{
  "n_layer": 13,
  "vocab_size": 1540,
  "activation": "swiglu",
  "norm_place": "pre",
  "positions": "learned+rope",
  "rope_fraction": 1.0,
  "bias": "none",
  "beta1": 0.9,
  "beta2": 0.99,
  "weight_decay": 0.027,
  "warmup_steps": 474
}
Each number is 128 + 32 x the weight over its row's rms, rounded and kept within 0 to 255. Layers, rows and columns count from 0. Numbers have three digits each. The size before them is the row's rms in percent of the matrix's.

# layer 5 MLP up, 704x128, rms 0.134, rows 214-313, columns 0-63
098:117108122180101111144135129124160188102140138194150131115114148182072126154116111172179103107121143163146141101151159183103170084124174166200079153151026134164096159141082109218139096099154131
101:164152123111107101102124135118115153154126125161076207146140121027136160123136110089171156123178131144153106167139129124121126118146132149098090148162059202143069123177126116130176134138104167
096:129081141146171103134098153137159065142146212188154105060111101141059139163187110137159137184113066143088109085066138180105153106162131078130057144109130094113176085144111123141151113111153118
098:090102168140130129171144079108112094154108167115148134159113154114117093182096117187144145131128110057188125153131078096097098124101129130140177156137093115140076140107170110103080109186176165
099:130148109154083123114156142136152166119149164184121126069090176112109121101104115102117107128110091149078147149167074121038136140076149121186168168082133087117085051100113148185149156111151094
093:150194118149139154093186178089133157089146154132146144116096150095110163178104150133166142100136151168101176123157056101110167152131107142090131157092113147165132117154143149129174168090155054
107:112049138104073139071120092127167071091111109104119158107126177181128100152138162111134079084117121083126136099099122123133144142095146161147136126158148151154134139168130151123133121143085175
096:157121106120143179090143141113126133092120094088185164103175167135118126136172212103204126109112120121125129114115084088083114144072159150092119059143146125085163100179096078177113049110080102
093:121129119074157120163135147112125183087127094157140088139129109125142118163203147183159155099152154055131102115126174143122096089136120143184070126117156144115154184107118096158121166117140160
100:109164127116115106160114143142171115111173106144145168136131145140110135119110143120135114085074129133137107141078087157122173130136154105137179174114099183045127142134147133194144120095088139
103:156161080116166161180146125125094110083184152153117105109151197148174137105142158126137124205161128090140186190092166186071077079097110143141121113124131142169170116107118141097084178095120137
097:163101150161148118118102098109168105146122107092105100109064081120073165124122131151120036127178115046159056128162114130061161095138147090049069168136143128142122148131134116143096161111109202
082:109114157150114161121152181180086103082107099092111080103139092091122141116097144046119069132193154107120135146130101114104138100126177102166120122158163150129136146120167129130131157081102141
100:097129150150175157125123129091078173173149111100069103102120115114142140107145144096160129132133136148090120155205100119099144109135107130127137057182154185191080190085101094157157145118183176
105:166110081174106130094125083083153188125162133075137119169090117122122158106119100158151101138219148135118105137089162118060132102132103061080137132108127145075122130120142120168114131125163156
100:163089084142156166124158158089169070129118163132174159146148157122132192128112057160167076117201160121089161132102142175083089093113139167097114151122104186130078096087093185146130165137157172
102:151153176163178178146121119168133090132151135191084180103122054177184165169092138054170168134097111115073122196132110111125096172107099163118117108101115148117167137209155083110101118092096093
097:196159139137143142135118182148068163152092184117135119159094157092156161130134125123144104118122145164165131114105116159125121146107105147178183186156122115166123206152080080046136153153129173
094:102140127106154107098128148122098128069118133104120122099050086091079077069146122109156112121078114094098093081128143150113104200155142147142153123073153065158109158171188121156105124110153119
101:079131113113139150121109134146145141122071101129074122079115089113083102113103091164118171128122122133153140075082096044087153115084096122158106111161157078139035130141126163149101144036129180
104:149147156165161197143151090134124183127131199084142062077181160152094179129123153156064149115110150120190118092106095137158131121133125127056160116123116090115160120125167154170093152143072129
106:050159073088107137188164132159117127132149134168144110077053157121189119118138126113146193091153089105129131114103099156131184151134111063168119076101108163105085085110136103114113140187091145
100:072172084099172161100142105094078090080102132156110112100108127121182087168104143175093057101187100137114180111133097126116140187078140084041125120161158136111128130142126186111166120116178170
104:067094148151122105140087112083093098104133127142171098172119155169144128146146092098123113160129124129137120085112123115109154153076156146122165140161079134141111102146091186096133080102141129
101:099188162059148142157123134199104132135200097165153159131163157113121120123146112160134180189126144099161149109095143119149145162120092138087066115180119157097129124165163134119163174123098120
094:135134113108103124128091194050100175111147073173107185124089109072108050125085156139204133112116177143133087130124123113096151137090111098230135137136114125122137082144083046130156177097133159
102:111139156178131185128126086168177148105098144117057093131114068124104091143111135195153128153119104061121130073125144094196092199142133127139080123103165106134134076088111142185155159060142100
100:070146104134110110095140143095082073141142119206139127165122133145108141125120125125156142130161105103178072090110147118115157146129134149086079096085129124152135029116127134178116140204133124
099:187163153119121104163139099154116110191132166156130170181183161166123158139123112137129132124126088153147132145180180130127104133119157108137222193231134137133137112156099066122133114126086094
099:098079144160125147119129157105146141186131134078139091108118143120127127172127144090063105085150156166109104086112100102173141088160109083133095103091148087156087155124147088095116141151138097
100:069110145164140168099143189071084123131151184139127103163097117082148096171100091129133123105155128148130146122109171074053096135149110111101200079116153172184100126170161099129139119121156146
089:112135129129113104155141167199118156144142139126158189138100118177134143098097170184164098150105149103142112140153102169158107106107150178127066155194114126100114100126093150104168150115146127
098:175061130135183174113114144072068168098113139131127153155192145109173148187171131083109114128116145112101184066161122121172111114095175098165096141158146099100092114119089145081102122168109129
095:130135131146154099128119120162165160189074054127130091112133060191153104144121080124169142097116035181104124189130116155094134162113193160088081162127100099141133161118127125094129129123128121
106:163107154148088202134145147129131147109118138125148136147125146185165152094158138031099159148133144049125129191139128180171124164209137155145144128158136134076135226114126100132136101147108107
102:094120152137104123123095111165120107109127124172112118162103081170149143121172082141155158148153145097108114222082086080135127129142133160153059158118093085182137069095128111068114190079127129
088:195103182046098130145177109198119152151103082150183151171150150164118144093077184163149146115100133148116151108193189112150127144120133129115063139128172127146150125155109161098155094150148169
105:117123140140167111138090120152103191136131051133184188145141157127128168087037138164103156151108153116069171119149144072128108103146188171129151133110112078130151101124145146127174108096136165
112:120133185170161120154157114100107183128156117085106208097163132110149116074171112097118119098068154159088115141128114127084135151190097140065094118115113097116147113156100157136102100092179139
101:137119154156184132093076159174166103064129084136166154098127100146100157097150161118081087103123138120114168153059184177105062062104164133208172130171140110136119131087074166124096158156122183
090:121100149122159113113114142122137108056118113106103127103142077128121066156164134153141145126119135144160126123105150138182102153188150110151141088093156023153091190131136111111135122149136156
089:103112108118079161138135133169119119095133185084113108093139103126118114140187122163161147146128155147102072116169100150147128125151140151150126138114088106094131219042170130131104097084143092
108:139086107053083116154128167149153146165137124138130087140105199162153105151108097159177134128086161119201146134150132171138164089093162169158094142139107159170183076116174175120179116152144178
114:150162104156114200170137118157125184159111107098140114083111160115120123164109156107107112107153088119074147054125147127184052140069142143139109119085158121097119113147159112069139114064167132
101:102104142168065162109162080117131130148105152088084188114123150102146164122124091152160148132086130181107206163144114098149170120172144110129120136114153100069136091161126178139119143157125114
100:106086100163099101101165132119103165208113165124109140115081095103086104177100095090164091107130088117109106183136096102104150128185122083156084103125132157157202124144097168088137116090127103
104:172101135110197176131131133118181120161137123143169146085102148160146139101147165105112123125096116146119116094156122100152150133112144106127078052096174176105055132155157142129102144201191163
097:076099120095132161064102093161127082148179060144126137145072148124165152127155137088085149111109159049150086084162142125151118149117135107145127182106122099088137168154061119150117095106119092
094:096109132106138121104134140111103159126105113060136139126114162085124122101170150075117163180159171154166103147112129139155122150181102122149108148152108115119157113142114092180111136175052069
102:172121148127109100172108171130145139154167069077146178146054154097184151129058117103129144121123145113155117187140152104158150117162167087111128179122137155160128085109111115166161035151153112
105:096160119088091168126109114106112160178158078135139107121151144059144165120169135154186125168136184128102091114172188155151103116117135084172107139166198120086095098135090126079123109090087134
106:169121099130134145040145103079135117123149191133088185146134105159169117158140111151133150138088192155114160191119090127073168104115094177078175130128109151110186103152172129167123125183147118
099:082154174098062169126099136079143113146104204128128059106142145096092067154164118121101131145125146131123205127150173117153136160137153099088120125143073166063148152141126149111100136107151116
108:167122155082144133126133077105184089098108156147177087134190144070146150115096090117048141118133094121131117108135150130134118178126139155127121116181118164098151107095151118143132180097154156
104:100154171175200120076092109156097145151165165165095136177180170144139145141134090112098161143099088057150108114075139187152114106152059130185139055099133096100165101119095087150120110101151180
092:165133092102175146115103130167148067136065199143109122176104088102100087132087109118172117110207111120147164113083153171141129178120128091116174168122113173100175137138108105130095145135131167
095:066104155174111135197088102078151127099121180132140124132114092158112115165147105146067159137086068173152249161132174138154122125137117123157145123100118113132146125154188113095112136159092182
110:120137096083168103148125141121084154189151171131147161095118110097121184125138154147113103143132149116080112126127151168158137156125112140090125130095080125124164119109107092075120124119127095
104:129103075115111101185145164124150061127124175065119118120161151117114091115102068118078165148147163167169120098141169138112124195123143142143151140088133189151171153142069060113130114108083126
113:093100119143107101134144110153144086138108164110082052151108153167127086125083153120098157134109101141112117136158094138155077185133142074195149099171174190165102059113174118185159101149112112
105:197109154102139101061125160121094168152098139107077102099101079124156135114082203088116149115156175150103115117186111085093116114162106120139103148176147094085086149128102126103159151074132125
105:134151187164133166183119071152174130124130115112065123128121091176095110140119160112130157113107119065165108084131110116169061178144127119129112086148151131043165132101135109110129106192099149
106:180155132112093100081115112134167078138122106141146115121147149175171070202111043158155149063178149145068143118097145103132100088126096128076192196130115135182151117151142104113136158089104144
103:160122107146110160223184140142046172108130114164144083184136127112158240061136116152129153126104137132145106172116086124140146133129111153121154148114193117140168153115163088163117148118147147
106:137113132122079115085161140128128177139178104112137121128108097176103111124149135080120109136102167125094094154097099127142156063165102113140124122093152103151153115066222077123095112190083098
118:098096107160132136145103096175109124100154141075139093091090163098143141147174158130142195152125094166117147153139217093166099120095113087213129129127148172127131122116127123095173094081161130
100:145123098168126213083105178096138131166124132098187184107107156080145143175155143126087127109155133079093142213157166150147093129186121147157143122110187111097146139089090127078143064172127187
103:129163154125104163204110134152127154137126152149196028086141178127122109188152154104138181132141119084161139179125176178131151167100122107135138195140182156097111142076156085075126103108124141
094:112116062094137183101089143133145117173152065079127145119170156180145171128189129129115083137111112169165136151130137098096140061154114154108059127130159146104122173132139120132147164109137150
097:146114178096163191159116168099112106062152145121123052120136163163159123099162140144096103134074050126169049157089153139131211130162108187105137114106122080119150120162149111148148112109151129
103:120063116108164075118147132143149182145088088138139130103089096135125089107108076173097150142099086060133101147076145130106170164104129109153110138149139102106114103105170187140119166173136127
100:181196086125132200140153091165091187109116131128104126048147183118142132176162157105075173092040120125165069136152148134122164112103141126153088102139117118126086165156094092159118139109084104
103:193089143146139073140122138151136130123094096173115159089146112068134172158058140176110148112153151101115146108137139094139105134083183109109147162178094133147149136139128137124139155108063210
103:063151168054094128152120152169117108098114133151140117128129162129157152104147112109127129067071132109075115062161136120158153149229151111118154098133136075140155146132134150110115091135148121
109:066144106138098135125118125156165131146114107193118186082090105167195151104157108110165129132146118173160127173112085165109161073204083131114177097133090108124077120148149068153099161165104174
097:086108106149088133164151102108103142097175195147141113092095162180135099122118147121092129165116139050112149121139162153149150105050102122164119120141177136134146139167143184060085160162139124
099:101089083133179142100096182059116100184100134148100111049110123106120155113130160169123122165178130099125101158143106136098152164067096161146141155142192093117138087098097152087154159145142098
105:116117055170138103095120155125090137127122145130169135106115125147156136181173174109090097127186135167091144115123145090113165129206092103130143122118142098105096136170122122080146145122086138
105:079154197124136069077148110117144099172131173085118110145132154137125129110071080135119118141107084061092102156166187118145128112155129120132145115121159116118135155147104192074156081119118089
098:079135161115155177082131106080172105084069123109150151165095135159195126125155120117130106133103103130050115155117123146175184113191127142159177114132078122106158139112101071107174103138083109
106:123125124162164097108137113138127109075102135106155089126079159076169117107075167150146196149127132115120130106094182098126130072125095153061189113169153152069080146108167075101085122115129108
095:166099127211160173050126103154121123093109083097187135176158127174131149123087135110061137102145205138145179086128167128124118122117115108173074105124134089136084099123092188112131136162165093
104:120080125094125119093104116145175154137158167117112164213122101136146060163148114146146143110110084135085091045159187100167152120136115128111117099159094168133174079136157079149142174110140146
103:119166152101152116141131146178135164156121073094188137149162133123155114066100142085101186114113163089083121172128195146135093130106085142105165096152168135094077097116108154156155078105146127
109:173064153138106145078122161184083085120140106127112097128127158104113159109145086185117115151102178113164081078034160183168108159132134158196216176093127069105155098122107143132144148157123138
096:140114144159077131124081142148109166092135081114131164069106083092150172121154130075120114139142095152114085151138106082111122184085106099132146106143129165059173134165151087170098144159100161
104:145113207108081105131132127113164135102106142091136119140162054146134131139206142151129108141142161074099134133152086133120062060141137184136097179114114080159193144135115101180098091133097115
097:124169146152107165160136098124141184144148146145118131076200148160055105111166115124146111123136165131123121145126183120076096082123149138144111162099125104134139110097093164129162123101157033
102:142104076121120186103117099199030129134134120091155143178127083152144109157123081146166107117124096108105115139173190098172112158120133091140085091143141120132150051142125077122161129100137159
096:148128114046112081098141130046096078127093139121132150098164160159125108122106126137128137116118155167148063193080082134149179135148093098091122118124125135160145087093141116122168155125131112
092:135133125203125093100138097173097133163132096119199131107086185152099112128121088156160129141183095102130158157091180179063130178093151125147146148163106119102122116114129168071085173177163164
108:152211136137131111098109117124116146147134120138075131125141127116104131098122155054141127164113145071101094111119141087100133136095145037141088166097154140118098162092164107107104092133177131
096:207177110086152095116143091186143156154106169101165129104136178103159101155206111165118168149126074126058169060165157135121097136108136131137153160132187120150148078099081127099165111105155167
100:142140167097135104099157136071196077105083148220090111118090167184133093125135118137186124144133058116158101110122098122109130110088158142184137123096127108142132073144129201092172134132130134
104:107114097093163145144099112146136121162119110150088139131130121178184177174194122134123101082158112092051161100092117172120067128138126133115135134125157127142188152117065146122103196131073104
097:131186147146140108098131146094143125101100081143047110165142016100151133096111146163119153153126128158123088091124141159153127176115089114089066129175158130115150093131081152133113165120146064
105:152116142097137117107135134160098168148114118130129128136135159102168130119105141127122124149095162120128189147137145081140104116139187140096132131092139129176077135183124103086146080107107168
099:136092206085151124114156132132138063138124175086100154132134116166138138152085167141133056123140156112109131130105086169171120139083179189161169083117090211130177113162090153126126157093180151
091:159128053150074120167109167167075116107152128143102109131097120069111140173130105122091103041199105105166121100086147091125159070166099138132135179134163169178139106112187119151130161136206134
101:094110146077101162098135166115199186086109118135118100103061197157118101186089112175103146095145072078160146104081227113107156113136175159137164141063100154173132160106151143098170126189141137